Weights of a small transformer language model.
Size: width 768, 12 heads of 64, 122M parameters.
Each number is 50 + 10 x the weight over its row's rms, rounded and kept within 0 to 99. Layers, rows and columns count from 0. The size before them is the row's rms in percent of the matrix's.

# layer 4 MLP up, 3072x768, rms 0.06, rows 2809-2845, columns 192-287
107:67 58 47 63 64 46 53 45 62 59 53 51 55 57 55 50 59 49 56 43 54 47 65 59 69 54 37 36 47 54 65 62 60 46 56 39 51 40 44 51 54 60 64 52 65 33 46 47 38 50 70 55 36 48 51 61 56 40 46 61 75 42 53 59 51 38 44 37 43 35 46 63 52 54 41 54 69 50 43 35 47 42 37 30 45 47 49 41 53 59 39 46 31 46 43 60
101:60 50 43 33 43 42 45 52 37 50 35 52 56 47 38 46 49 65 47 57 57 32 50 54 46 52 36 50 47 46 59 56 50 49 41 67 58 47 55 41 37 35 44 64 40 29 43 52 75 56 63 51 43 70 36 64 57 52 57 55 57 53 55 43 64 63 55 20 49 63 53 55 60 59 53 48 56 45 45 53 52 53 60 37 56 44 38 58 37 47 45 53 46 47 56 44
092:44 58 52 46 61 51 46 41 61 53 32 62 35 32 59 50 58 69 43 39 50 43 57 66 65 20 42 70 61 56 27 42 37 42 65 60 49 49 33 70 44 53 35 39 25 37 37 48 54 48 51 35 34 51 59 45 43 50 53 54 45 60 52 65 55 54 43 55 43 69 53 49 52 40 49 40 41 56 58 54 62 58 53 61 43 59 42 56 36 52 44 47 28 50 55 67
104:52 47 50 62 45 46 51 36 32 50 38 48 53 51 42 45 60 53 44 31 42 59 63 56 49 44 44 30 38 60 58 57 45 45 45 41 51 46 42 34 53 36 52 58 44 61 47 44 49 51 40 43 94 39 43 60 45 56 39 51 56 33 49 59 37 59 49 26 61 52 53 42 64 49 38 62 53 55 34 42 49 61 45 49 66 40 50 54 52 56 50 42 51 35 58 48
096:51 48 41 61 59 45 43 61 48 52 26 43 39 52 62 56 36 53 56 49 61 31 58 54 34 57 40 34 46 51 52 49 52 76 49 61 56 41 52 37 64 47 46 70 60 29 53 44 39 51 53 65 53 54 52 47 44 46 59 54 42 74 35 63 43 65 45 40 40 42 48 65 53 39 56 59 48 53 55 69 52 40 48 50 50 58 70 62 41 41 51 45 47 52 45 50
107:59 44 70 48 48 58 62 40 36 58 45 58 48 62 63 30 47 44 53 49 58 47 32 32 31 44 37 55 55 43 32 46 41 61 45 44 35 56 52 43 50 66 40 52 53 59 34 56 25 31 60 43 48 41 53 58 46 47 36 57 53 52 71 44 50 30 62 34 71 47 48 61 55 51 58 44 52 42 41 42 70 47 48 52 57 43 63 51 73 47 40 41 60 37 40 46
102:54 48 42 52 57 51 39 42 42 40 47 45 56 48 41 63 50 51 51 46 55 37 45 50 28 51 52 49 63 35 57 63 50 41 49 48 55 41 46 37 58 57 70 65 45 69 44 53 54 53 46 42 61 51 44 54 58 60 52 34 27 58 42 31 57 42 34 35 44 53 48 42 64 46 47 50 58 74 44 67 49 45 65 48 67 49 49 49 46 52 32 56 48 43 40 61
089:46 53 56 51 60 67 63 37 60 62 53 54 52 43 39 50 66 53 63 61 57 51 53 50 60 51 48 42 61 28 48 40 53 50 29 48 56 53 57 41 58 48 48 62 65 43 51 55 39 47 55 47 63 45 57 62 59 49 46 31 61 56 50 56 41 49 45 52 29 34 52 43 40 76 45 52 39 41 58 40 49 55 60 41 49 44 47 35 41 65 45 42 70 64 46 37
104:56 44 32 50 55 37 30 38 52 63 40 40 47 57 70 56 60 42 32 54 47 49 56 31 40 55 52 45 50 29 52 39 46 50 51 41 43 45 42 52 54 41 49 41 53 46 41 62 59 51 46 45 55 33 57 46 46 62 56 68 41 58 47 50 71 33 60 30 64 60 68 54 46 54 51 48 65 55 47 67 65 41 38 54 44 44 36 37 62 51 51 53 43 50 45 48
100:54 56 44 46 58 43 46 59 51 51 65 63 59 43 41 69 46 54 53 46 48 57 39 62 54 55 58 36 67 44 40 45 35 41 55 31 70 37 53 59 44 62 70 67 39 49 40 44 38 52 26 50 38 53 53 30 70 43 50 44 41 55 44 34 44 52 62 52 46 56 42 58 35 40 41 58 52 74 46 47 42 46 59 48 43 41 49 46 53 51 64 37 59 66 32 54
095:50 52 42 45 51 41 48 41 48 51 37 58 40 35 39 51 35 49 30 38 57 55 46 50 45 57 47 56 39 41 58 67 52 57 41 35 40 55 55 53 53 81 43 48 73 65 48 56 53 52 49 67 40 56 31 48 55 40 37 54 64 36 43 48 56 43 59 50 34 57 57 46 36 34 50 46 41 39 38 53 53 63 54 59 47 33 34 52 47 34 54 45 50 52 46 66
108:34 40 44 49 64 58 56 55 65 39 52 48 42 41 38 24 52 51 51 43 51 41 44 65 53 52 35 48 64 57 57 42 55 66 57 44 57 46 54 51 47 67 52 48 58 37 65 43 31 46 47 39 48 58 34 44 59 50 34 69 36 54 48 46 67 61 39 56 44 64 59 60 50 56 61 43 62 66 48 61 51 53 42 43 47 38 54 57 59 41 41 63 46 55 44 50
104:47 74 55 40 29 46 59 53 52 54 47 53 71 38 57 35 40 40 53 45 46 42 44 44 44 59 59 42 42 51 39 46 61 36 57 68 47 46 57 43 49 47 28 25 52 56 52 50 55 37 50 43 34 49 59 40 57 50 53 40 32 53 46 42 39 27 39 64 45 40 60 55 53 56 58 38 47 49 56 36 58 47 59 42 32 61 53 35 51 55 63 48 37 62 45 41
104:56 80 44 48 59 57 67 48 54 40 59 34 43 37 38 54 56 66 44 36 38 58 64 63 58 38 26 50 48 36 50 47 37 43 36 42 57 42 37 43 55 44 53 46 47 47 42 51 41 77 38 50 46 57 53 53 66 47 28 47 66 53 56 44 54 56 37 57 56 55 64 62 50 55 50 47 46 70 40 46 52 41 37 56 54 52 37 47 36 45 52 49 38 30 62 61
100:28 49 43 66 24 50 73 53 55 41 54 51 61 48 49 65 53 61 34 60 59 47 30 58 47 49 49 44 43 66 51 62 44 42 48 45 62 41 55 60 54 41 42 09 49 62 69 59 52 49 56 64 32 43 37 53 47 34 45 65 56 66 59 50 52 48 42 51 62 50 40 40 66 38 60 62 28 56 49 30 46 54 46 36 49 71 52 66 42 58 47 44 50 43 44 43
100:48 42 57 63 40 39 28 48 46 50 41 62 61 56 53 50 47 38 48 47 33 58 59 33 23 43 54 50 42 42 65 51 50 48 43 55 53 48 31 41 56 43 52 39 59 33 46 38 72 55 52 43 45 45 40 57 38 67 50 54 47 49 39 43 58 33 50 45 60 70 45 65 59 61 54 53 40 64 57 61 41 60 67 67 62 54 66 44 41 52 51 46 59 40 47 56
110:57 52 52 59 54 51 50 23 49 47 49 51 48 42 59 49 52 75 59 41 57 54 34 60 44 60 48 65 53 40 51 61 70 41 39 44 46 61 63 49 46 50 50 60 38 52 51 58 48 45 38 48 54 40 56 47 56 48 61 68 26 57 54 42 52 51 03 48 38 53 50 67 39 53 49 45 70 49 65 38 58 67 50 61 59 45 60 50 42 64 35 44 47 58 61 51
096:48 44 67 43 65 57 58 45 60 58 51 47 53 46 43 50 47 52 53 52 39 39 38 51 24 45 50 67 67 53 30 48 54 56 54 31 47 38 44 48 49 60 42 52 48 54 47 56 52 42 38 51 58 43 50 47 35 41 56 61 40 51 51 41 63 64 47 41 53 61 67 67 42 34 69 47 48 59 41 58 50 41 31 68 37 67 49 56 39 50 53 57 37 42 57 50
104:50 47 46 26 56 49 62 47 41 54 35 49 63 65 41 59 45 35 54 53 56 60 57 44 46 40 50 45 47 47 53 58 45 46 71 35 71 32 53 54 52 45 48 61 46 53 72 60 49 61 45 47 41 61 42 59 56 43 47 52 51 55 33 42 50 47 45 56 48 29 57 48 50 42 63 50 50 36 56 47 62 51 56 49 49 42 46 72 55 62 41 29 41 38 38 44
100:32 49 52 51 49 55 50 46 62 62 58 63 29 34 55 48 65 44 49 59 39 37 55 57 47 52 63 57 60 54 52 61 19 31 57 44 52 52 58 43 44 64 50 36 47 34 58 39 61 63 48 59 47 56 65 53 44 51 50 40 47 67 49 34 39 51 41 34 51 31 69 42 55 37 49 42 41 44 38 44 51 47 48 38 45 41 54 47 53 52 42 64 39 64 47 33
104:51 38 48 42 62 46 48 64 54 44 24 55 48 53 58 63 39 69 63 55 49 45 75 30 54 59 30 51 47 51 38 57 40 59 40 48 68 40 61 63 47 54 45 64 31 30 67 56 68 56 60 31 45 48 29 53 51 28 40 44 52 42 51 52 58 45 52 59 58 56 52 64 44 63 48 48 52 55 41 42 45 45 49 51 49 47 49 53 40 67 40 58 60 47 46 57
107:58 22 43 54 39 45 58 51 36 40 35 69 38 38 72 47 56 45 58 35 33 54 60 62 43 57 54 47 58 57 53 35 59 56 41 53 41 54 48 45 47 50 40 52 65 73 50 46 63 52 61 49 40 49 44 52 57 38 45 49 47 61 66 50 54 71 60 38 49 50 50 47 54 63 51 51 64 44 67 59 59 48 53 57 22 49 54 51 54 45 67 23 40 61 33 45
108:41 46 40 53 45 62 60 37 45 73 52 51 52 54 50 39 37 51 50 52 47 51 41 53 49 52 56 54 43 25 40 52 38 54 64 61 47 48 49 51 47 55 21 47 38 52 43 59 61 40 47 50 45 37 40 45 57 52 57 76 58 56 35 61 66 45 50 48 51 44 67 64 31 51 45 60 54 54 49 47 68 45 49 38 40 54 44 33 44 37 55 42 54 62 72 58
097:41 42 39 42 45 57 42 59 51 58 57 59 58 53 57 55 39 57 34 48 56 40 50 51 55 44 61 37 49 57 47 54 57 54 67 58 48 42 39 39 50 42 50 33 37 44 52 54 52 51 60 39 49 61 53 43 52 43 51 50 61 44 31 68 60 62 34 68 40 39 53 55 60 65 58 28 49 39 50 34 52 59 49 38 50 45 41 49 39 16 50 56 56 62 51 39
098:58 51 38 46 54 45 48 40 60 69 47 50 69 46 51 50 52 49 58 52 55 38 59 58 35 47 29 37 45 25 32 45 47 55 54 34 34 42 62 47 58 32 37 52 44 50 41 57 45 60 53 54 46 47 52 45 48 37 60 57 39 55 44 50 47 80 52 67 76 66 56 64 47 60 58 39 63 46 65 47 53 65 68 47 62 45 46 64 56 61 59 38 57 52 30 56
097:49 49 47 53 40 53 63 55 51 56 25 62 64 59 48 50 53 57 51 52 44 28 33 63 47 51 39 35 61 65 72 46 59 45 58 48 50 37 53 43 49 46 31 31 53 50 61 39 38 46 73 46 51 60 45 67 53 48 60 33 26 48 46 47 37 40 54 37 40 51 53 48 54 61 47 49 53 55 32 59 48 52 56 54 47 50 41 44 36 37 67 55 35 43 50 46
100:55 48 61 66 54 58 54 53 43 50 54 47 63 41 68 49 32 48 67 48 55 82 35 29 53 57 37 45 61 50 43 46 39 42 49 66 52 54 24 58 43 62 57 51 52 54 35 57 55 53 50 42 55 52 43 62 63 47 45 67 62 52 60 54 45 53 51 54 30 56 57 42 48 42 71 25 45 50 49 43 47 70 49 60 40 74 49 45 47 43 42 28 30 68 53 61
098:42 40 46 46 54 38 49 45 42 52 54 49 45 42 51 47 42 58 66 54 45 31 40 56 54 31 56 51 55 56 42 47 50 58 49 42 40 62 63 53 57 46 61 67 48 51 48 24 42 54 49 39 55 67 52 39 37 45 44 69 63 56 40 54 47 58 55 47 45 61 53 46 43 45 50 49 32 55 40 50 44 55 50 52 66 34 38 44 50 67 60 43 63 37 45 49
104:55 46 52 50 41 59 48 55 39 50 40 57 54 43 58 55 73 51 43 43 29 42 55 58 48 44 47 39 65 42 69 41 48 47 39 51 53 50 60 38 53 48 46 59 51 47 38 56 55 41 45 45 50 59 61 37 38 64 68 38 39 42 47 60 60 41 48 58 40 60 48 51 65 53 53 33 60 40 63 42 74 41 51 61 49 57 47 43 59 49 30 48 53 53 53 70
102:56 38 47 43 59 49 48 60 44 56 43 48 52 52 47 43 49 64 51 50 40 52 34 37 52 48 45 36 57 37 49 70 45 67 53 55 57 38 39 52 47 63 39 51 45 51 40 41 68 57 58 65 45 55 34 46 62 46 54 62 54 77 43 48 57 64 59 39 27 58 61 58 46 43 60 50 52 43 49 46 42 51 50 60 56 53 48 61 44 58 47 43 55 51 57 50
100:53 41 36 63 42 30 45 55 47 40 34 56 56 56 51 61 58 54 46 35 58 42 45 43 61 59 28 56 51 36 52 57 55 54 53 49 49 42 51 56 53 45 44 41 33 42 31 53 45 56 65 64 53 50 38 53 60 55 60 47 42 41 51 40 51 36 53 54 50 54 45 67 42 51 53 55 50 49 47 53 49 56 51 43 53 46 47 35 54 41 44 65 40 56 52 53
100:28 52 44 56 69 47 57 47 62 41 59 48 57 49 58 47 42 50 64 43 48 38 59 43 63 60 39 51 36 41 50 53 45 58 36 54 51 48 61 41 47 52 43 53 45 23 57 30 53 54 58 42 85 40 44 41 52 31 47 44 33 39 53 68 57 47 60 46 61 43 44 56 52 28 50 66 64 51 53 57 58 67 59 54 32 49 58 66 39 52 54 45 40 30 44 35
102:55 58 62 54 44 41 36 66 60 42 39 65 46 51 56 43 65 26 51 58 45 56 50 45 62 69 43 49 48 49 37 42 60 60 55 32 56 57 48 53 33 57 52 53 54 50 63 57 60 57 59 32 48 38 40 75 50 42 47 42 62 45 51 58 61 49 54 65 51 44 52 45 38 30 52 41 59 51 52 59 41 58 37 41 51 54 33 52 37 50 52 65 44 42 37 58
098:54 41 77 45 41 59 45 42 38 42 41 39 55 54 42 62 52 60 39 31 38 39 41 51 13 54 34 79 60 49 62 53 39 27 56 46 53 47 45 38 47 53 46 37 43 48 61 65 40 52 37 49 34 57 55 45 65 53 41 54 39 48 41 37 53 35 45 68 41 33 42 59 37 51 57 59 63 46 56 51 50 50 55 47 51 54 52 44 61 42 40 46 57 42 54 56
111:59 41 56 41 67 61 49 59 62 55 58 54 50 57 70 63 73 44 43 46 58 43 34 56 43 62 62 54 63 55 55 37 54 52 44 51 36 43 54 38 36 54 50 57 52 46 61 64 49 72 63 40 41 64 41 47 50 42 45 63 58 50 46 55 38 40 66 46 38 42 53 43 65 52 40 58 43 59 51 43 43 46 45 43 57 40 58 52 43 48 48 59 38 37 39 44
103:43 53 44 43 45 80 57 52 73 46 57 53 67 51 62 52 58 33 56 55 44 45 43 47 66 58 47 35 50 47 35 80 46 39 49 61 52 61 33 54 50 52 57 56 38 23 46 54 47 46 37 50 51 47 44 58 35 29 79 59 25 45 36 62 56 40 54 56 45 56 49 61 51 55 46 57 58 50 64 44 56 57 53 46 55 36 55 56 44 34 57 59 59 50 59 48
102:37 43 58 47 43 62 62 48 51 54 54 44 42 55 45 54 67 22 48 44 42 47 53 52 57 62 47 24 41 38 33 36 52 30 66 82 49 56 64 33 68 52 46 47 44 57 57 40 42 50 56 62 58 72 53 67 51 69 44 45 50 50 51 61 44 57 29 50 68 59 41 50 47 61 45 49 44 40 64 40 47 46 62 52 49 42 68 48 52 67 65 52 54 47 51 72
# layer 4 MLP down (transposed), 3072x768, rms 0.0583, rows 2809-2844, columns 192-287
108:52 39 68 31 60 58 49 54 46 32 60 56 55 57 56 52 53 67 70 68 38 55 58 37 53 48 36 49 45 52 39 45 52 57 61 45 48 50 51 41 61 29 36 56 41 36 64 56 28 47 69 51 48 55 45 52 64 59 59 70 53 61 60 52 53 44 41 58 57 33 45 52 64 56 63 77 66 38 54 50 59 49 38 35 71 41 48 50 45 51 54 45 32 40 38 46
102:43 51 57 61 51 52 40 59 48 53 48 51 38 48 74 35 48 45 47 38 55 47 59 31 57 35 53 58 52 33 52 29 51 55 27 48 55 59 43 62 49 37 48 62 50 41 36 49 60 63 45 68 59 48 55 64 39 62 51 36 57 65 52 52 46 61 46 43 50 41 70 47 37 55 47 38 51 62 49 40 53 39 59 46 58 39 55 39 22 66 49 35 50 64 39 60
094:57 56 41 37 37 55 76 52 40 47 46 29 53 53 49 49 45 52 49 56 55 56 39 55 58 56 44 44 53 54 49 57 60 38 42 45 53 55 48 67 52 61 40 41 27 43 47 47 55 58 45 48 63 46 57 54 45 65 48 60 48 40 63 35 45 50 51 38 57 48 68 51 39 51 47 58 40 62 45 67 52 50 47 56 35 68 64 38 44 61 25 42 53 66 51 45
103:50 56 60 50 50 57 64 50 63 35 58 44 32 30 68 45 51 53 48 51 62 44 39 40 41 49 59 50 43 62 46 39 65 48 46 48 54 49 48 45 53 67 34 54 26 38 57 49 50 47 39 49 52 47 48 54 41 48 41 42 48 59 40 22 73 60 37 65 44 49 49 35 49 71 48 51 35 53 52 61 36 46 38 54 45 48 44 55 38 47 43 61 52 32 44 51
103:42 65 49 61 57 46 52 66 28 51 57 45 57 63 52 48 43 56 42 31 42 53 68 61 31 57 49 50 27 42 48 52 42 44 62 46 63 71 43 54 43 54 59 45 50 49 57 36 58 60 45 66 31 47 54 35 61 52 46 43 48 40 38 54 62 58 32 43 40 50 42 43 42 39 37 45 42 66 58 50 58 34 45 42 39 34 43 49 48 46 55 56 50 53 44 40
108:48 61 39 36 66 48 56 33 50 53 53 60 51 55 38 46 50 42 43 63 48 62 71 32 60 63 42 53 45 58 64 35 58 42 55 46 60 52 54 52 61 48 49 46 57 49 58 47 43 39 32 41 34 23 70 33 64 60 52 70 39 41 62 60 48 59 55 47 43 36 51 53 35 49 39 36 66 43 60 50 35 51 51 32 70 60 69 45 45 46 36 43 47 38 52 56
100:50 49 49 46 36 48 29 50 45 56 54 26 58 65 47 52 49 55 40 64 44 56 60 41 51 54 52 50 46 60 48 40 68 50 45 40 49 32 41 59 38 38 45 38 37 32 68 36 56 44 31 66 54 55 40 42 48 35 56 33 39 40 46 35 45 52 45 60 36 47 48 30 50 55 58 35 62 50 53 67 59 49 58 38 49 39 44 48 44 45 49 44 50 46 47 57
089:61 49 35 49 60 56 42 50 35 57 62 37 54 67 58 65 53 45 53 58 53 58 47 57 49 46 35 54 62 64 55 63 33 32 59 51 38 48 54 44 52 42 60 52 59 64 47 56 65 47 58 58 20 60 37 51 55 48 59 45 42 74 52 31 43 45 62 68 67 77 51 45 59 38 69 65 54 61 42 52 57 50 25 68 55 68 32 59 52 50 38 51 54 58 47 50
102:56 45 49 69 68 46 55 49 49 41 46 43 65 39 50 54 36 51 56 37 53 45 55 56 31 49 45 65 37 61 67 47 57 32 51 33 52 44 40 47 59 59 63 51 39 63 61 51 54 43 58 72 48 41 57 51 71 25 54 65 60 62 50 54 54 38 68 56 42 53 55 37 50 57 36 48 49 45 43 62 59 51 33 29 57 68 43 48 45 51 59 53 53 48 60 42
101:50 46 41 55 52 46 39 62 37 58 32 45 63 68 40 48 60 56 46 66 41 40 50 42 43 71 42 34 63 58 39 52 55 54 38 46 40 67 50 46 66 43 36 55 46 50 36 50 49 56 51 47 59 62 52 36 36 63 50 45 48 43 43 50 48 44 52 60 42 43 54 56 59 44 48 59 55 54 60 67 47 40 69 47 48 48 44 55 40 48 44 58 72 59 44 64
092:44 43 55 54 46 68 49 47 40 55 66 64 50 55 56 62 44 53 59 58 59 41 51 47 44 42 44 53 49 63 50 48 48 74 53 60 35 48 41 47 69 46 54 46 34 51 46 51 60 54 53 50 45 65 54 43 41 64 66 47 31 62 57 50 50 41 56 45 60 37 44 48 63 47 38 43 55 54 56 38 36 60 44 43 50 44 56 50 51 50 58 36 52 61 54 46
108:48 58 33 18 62 52 41 55 73 30 41 60 39 54 46 37 52 53 50 51 46 25 40 49 56 56 61 53 47 48 30 44 48 60 45 50 72 46 45 45 54 34 50 42 50 62 35 61 47 52 61 46 61 59 52 60 49 52 55 42 62 59 67 51 50 46 52 45 44 58 41 74 58 47 41 52 43 55 34 55 26 40 61 69 34 67 57 47 67 58 37 62 62 66 43 56
103:47 58 43 52 45 35 67 62 38 63 66 56 30 46 72 41 46 53 52 70 55 41 38 58 64 45 72 51 53 55 44 48 46 50 53 75 67 48 59 54 56 42 30 25 48 72 54 42 47 63 66 46 54 44 58 59 60 48 41 46 41 53 56 51 50 41 37 60 64 58 64 41 61 54 49 47 42 47 63 56 36 50 40 59 55 64 34 55 53 70 62 49 66 62 43 51
104:37 51 42 53 37 43 42 55 50 42 46 61 49 55 47 46 47 56 48 60 57 51 36 51 54 18 45 44 43 50 33 41 44 56 54 47 54 53 31 46 61 44 48 59 41 42 48 60 65 58 45 54 42 40 42 48 59 62 43 41 43 52 56 50 51 39 48 30 46 62 49 75 40 54 47 43 47 43 62 49 32 54 38 48 59 46 29 45 48 40 47 42 53 48 51 52
097:46 28 71 47 46 45 65 33 55 49 27 53 36 52 66 58 57 50 32 49 44 70 38 63 45 52 40 52 43 55 63 52 49 51 47 60 60 52 44 53 52 44 64 52 44 56 53 65 43 47 41 60 63 28 29 53 42 48 57 41 47 55 54 59 52 43 74 41 53 55 47 52 64 42 50 47 47 58 43 48 45 35 54 41 54 51 59 70 54 51 46 66 61 52 45 40
097:54 68 38 55 63 52 44 54 54 39 30 68 45 39 46 49 71 30 48 61 54 72 49 43 43 56 51 47 54 47 43 32 59 60 46 55 44 55 39 39 56 36 44 43 29 44 36 38 50 41 38 40 63 50 52 69 40 52 59 59 48 46 48 31 51 43 47 51 59 48 49 58 48 46 32 72 44 73 41 52 27 58 48 53 26 44 53 37 27 63 44 69 60 52 58 50
110:36 54 22 65 43 47 46 46 52 48 48 30 44 39 29 41 53 40 42 45 43 47 37 60 42 59 43 64 48 53 59 56 54 51 42 49 56 48 47 31 44 55 42 42 68 44 65 56 52 62 45 46 67 57 33 55 62 52 66 60 55 70 45 36 52 55 63 41 31 60 41 58 25 54 36 52 52 28 70 59 43 28 51 45 49 63 53 39 39 51 55 47 75 40 47 43
100:65 51 54 33 42 54 38 49 55 43 40 55 45 37 44 39 39 28 46 36 42 63 54 48 54 55 63 43 53 72 46 45 48 62 54 61 52 49 46 66 50 44 62 44 52 49 35 46 37 40 58 50 65 71 43 48 56 49 65 40 47 61 60 53 44 55 56 68 47 55 32 63 42 59 60 55 43 59 65 66 35 59 46 47 40 55 51 60 40 24 40 54 46 57 59 62
106:56 45 58 54 50 43 50 44 42 60 41 50 51 38 42 61 42 34 52 43 67 56 54 06 42 48 65 47 56 65 34 49 46 72 56 32 63 60 42 47 31 37 51 63 35 65 63 41 44 51 48 46 26 23 61 52 48 53 43 45 50 50 40 35 56 51 64 71 52 42 51 62 58 43 56 65 34 45 56 40 51 65 51 68 46 62 59 55 65 47 38 44 71 41 42 52
104:38 41 57 37 49 53 64 67 52 75 31 55 48 39 49 41 49 64 40 54 57 46 40 68 48 53 63 66 76 39 70 48 39 22 44 48 51 53 50 43 78 30 47 65 31 44 50 40 59 67 37 46 56 45 68 47 54 52 51 40 51 38 62 57 41 54 74 78 52 43 44 54 49 51 54 55 53 46 44 55 58 51 42 41 49 33 48 59 49 39 54 54 56 50 30 53
107:58 50 32 58 60 36 62 44 40 55 48 50 59 45 43 64 37 33 55 65 57 49 61 66 56 49 58 49 44 59 27 54 46 51 51 61 60 60 71 47 41 40 43 60 51 47 37 58 29 39 52 47 59 44 39 54 45 37 58 66 46 59 56 44 65 50 46 42 52 67 39 43 52 39 41 44 61 35 55 41 38 58 55 37 56 58 59 43 57 52 48 54 37 35 60 29
104:52 59 46 60 61 58 34 69 47 56 53 58 44 66 43 50 74 60 52 67 43 40 50 29 47 61 33 52 58 28 40 46 41 52 45 43 60 47 41 51 51 37 35 54 47 54 44 41 51 66 56 64 46 32 61 50 34 59 49 44 43 39 51 61 49 32 45 53 63 45 52 58 56 55 31 42 57 58 37 61 46 64 50 30 60 56 44 60 54 64 58 46 46 44 58 43
105:26 60 55 65 31 63 32 49 47 60 55 40 59 56 54 50 42 60 72 52 39 66 47 61 60 52 54 57 61 53 73 55 51 47 59 43 43 64 62 54 64 40 57 64 61 55 51 47 47 30 33 47 40 46 76 51 53 64 49 37 66 36 40 58 61 46 45 48 67 57 60 32 61 32 44 55 57 42 50 46 49 47 50 60 42 42 57 51 53 57 56 26 59 50 40 58
100:41 47 51 58 69 60 58 63 60 56 57 58 51 42 40 39 63 46 68 62 48 50 60 47 42 53 58 38 59 33 41 60 62 39 55 58 64 48 22 60 44 47 35 52 38 44 50 43 49 41 64 35 36 66 67 48 67 57 50 47 57 39 63 47 46 53 61 35 59 57 56 60 37 26 55 52 62 58 60 58 49 44 49 48 51 59 68 51 78 73 52 55 42 51 38 42
099:69 54 42 49 49 46 51 31 49 58 38 52 53 37 42 58 36 58 46 45 54 42 44 53 48 65 41 49 28 62 43 37 37 50 58 47 36 56 53 63 45 45 40 40 65 54 61 69 50 53 51 51 51 63 71 34 48 47 65 37 52 49 44 52 39 61 57 57 52 59 50 56 69 47 25 58 61 45 57 51 68 45 50 42 49 50 64 39 42 48 42 55 53 60 25 52
098:47 45 49 38 39 39 62 55 51 60 49 40 55 62 70 49 46 43 67 45 55 46 32 50 40 55 36 58 53 49 62 42 52 52 44 44 43 49 48 41 53 44 42 76 42 48 52 46 58 61 53 59 53 48 55 71 48 50 38 37 44 43 46 56 52 49 57 51 58 61 62 33 45 52 42 65 51 46 68 45 62 56 45 58 65 38 54 30 60 41 48 77 46 60 38 29
097:50 69 50 45 56 54 55 44 55 46 59 65 52 57 42 30 62 62 45 48 50 49 34 40 52 60 39 47 57 53 55 54 51 37 37 36 42 48 47 42 54 57 61 47 54 58 55 34 59 42 55 56 52 59 40 42 44 36 44 63 44 67 52 50 59 63 47 58 52 61 37 59 55 41 48 64 54 42 82 55 54 50 71 49 58 54 43 51 28 49 42 47 55 58 54 52
097:46 55 58 55 39 41 64 47 32 50 28 41 70 49 45 44 50 74 59 62 42 42 25 62 59 53 42 57 56 62 53 34 38 46 44 50 51 48 57 42 50 45 54 63 44 50 59 43 52 45 54 38 41 43 56 43 69 57 47 39 54 65 15 37 57 62 62 56 64 54 45 45 49 50 50 43 56 62 48 45 55 57 47 43 47 67 45 56 29 49 41 41 66 53 48 53
102:47 69 50 37 42 55 51 52 59 28 53 50 43 46 41 56 52 50 49 53 37 45 46 53 56 50 33 53 70 58 63 59 51 59 43 35 66 29 62 61 41 49 46 54 47 56 53 52 71 37 56 54 54 44 66 47 47 31 63 51 55 56 42 50 52 60 58 55 57 47 69 56 48 45 43 56 35 43 58 63 53 51 57 55 53 43 35 45 60 51 59 48 47 54 42 55
096:47 61 38 34 58 61 53 53 54 53 64 53 32 42 52 39 62 45 48 43 63 51 59 75 53 56 39 44 58 54 71 56 67 44 78 43 39 45 46 70 33 54 43 48 51 57 39 37 48 61 37 42 40 46 52 47 39 53 43 46 55 54 43 37 48 60 53 50 56 64 40 53 46 52 62 35 55 48 64 51 58 37 45 55 53 55 48 50 43 73 48 38 44 38 42 60
101:47 49 58 61 46 58 22 53 71 46 55 49 57 40 55 52 55 51 45 57 47 47 55 44 63 59 42 45 56 47 48 44 52 50 41 57 44 29 54 47 48 49 51 54 58 53 57 60 59 46 53 46 30 52 42 48 65 60 45 36 63 46 50 42 46 33 55 59 57 70 49 51 54 60 60 66 48 63 67 38 58 61 49 49 48 47 63 49 35 55 50 33 72 50 54 55
101:44 43 75 61 50 43 41 49 60 44 51 51 42 55 46 30 63 61 68 42 48 53 42 45 47 55 60 45 64 43 54 39 60 54 32 64 46 62 66 50 58 42 43 50 52 55 53 38 55 51 65 49 70 62 51 23 43 46 59 63 40 23 56 45 67 59 50 51 48 48 54 57 17 47 54 72 60 50 40 52 43 43 59 51 48 53 43 49 39 58 53 40 43 61 57 56
101:56 50 57 37 37 43 47 50 41 42 32 41 63 45 47 50 41 32 38 41 68 54 54 47 63 63 61 54 45 58 50 52 68 51 45 46 47 42 49 70 20 57 46 45 54 70 46 40 67 50 61 57 54 49 51 51 61 47 46 56 49 56 57 60 45 45 58 52 52 53 52 41 37 64 52 47 48 71 50 57 48 53 54 52 28 41 60 58 43 60 41 35 89 38 43 60
103:43 52 39 56 44 41 52 50 67 51 45 35 60 33 57 59 54 41 47 57 49 42 49 37 60 58 48 48 35 36 55 61 48 53 41 49 50 51 65 71 40 47 40 66 48 41 66 66 47 42 60 63 43 51 50 38 47 49 53 41 30 50 42 57 51 54 46 66 58 50 53 49 32 45 48 56 61 48 52 55 47 51 49 45 54 46 72 24 56 34 41 60 65 56 56 59
112:52 30 46 40 75 49 55 52 64 50 56 49 52 55 42 60 45 50 49 42 48 43 49 67 61 44 47 47 59 85 48 37 57 63 56 49 54 36 56 35 49 70 50 45 44 66 53 47 55 51 40 67 70 65 48 59 54 42 49 55 79 55 55 50 49 43 53 39 43 44 52 55 58 59 48 56 39 38 67 54 43 46 41 60 54 64 52 50 53 44 42 58 59 46 54 56
105:31 45 39 49 57 50 44 39 34 73 48 64 60 43 69 53 55 62 38 51 67 58 44 71 49 64 42 47 51 51 52 63 50 45 74 42 65 55 48 53 56 71 63 52 34 47 46 59 50 75 49 47 55 51 49 35 46 35 53 47 48 52 53 49 45 36 27 42 52 40 58 36 49 61 66 42 43 57 45 46 38 46 54 46 35 57 42 60 65 47 62 59 41 51 63 56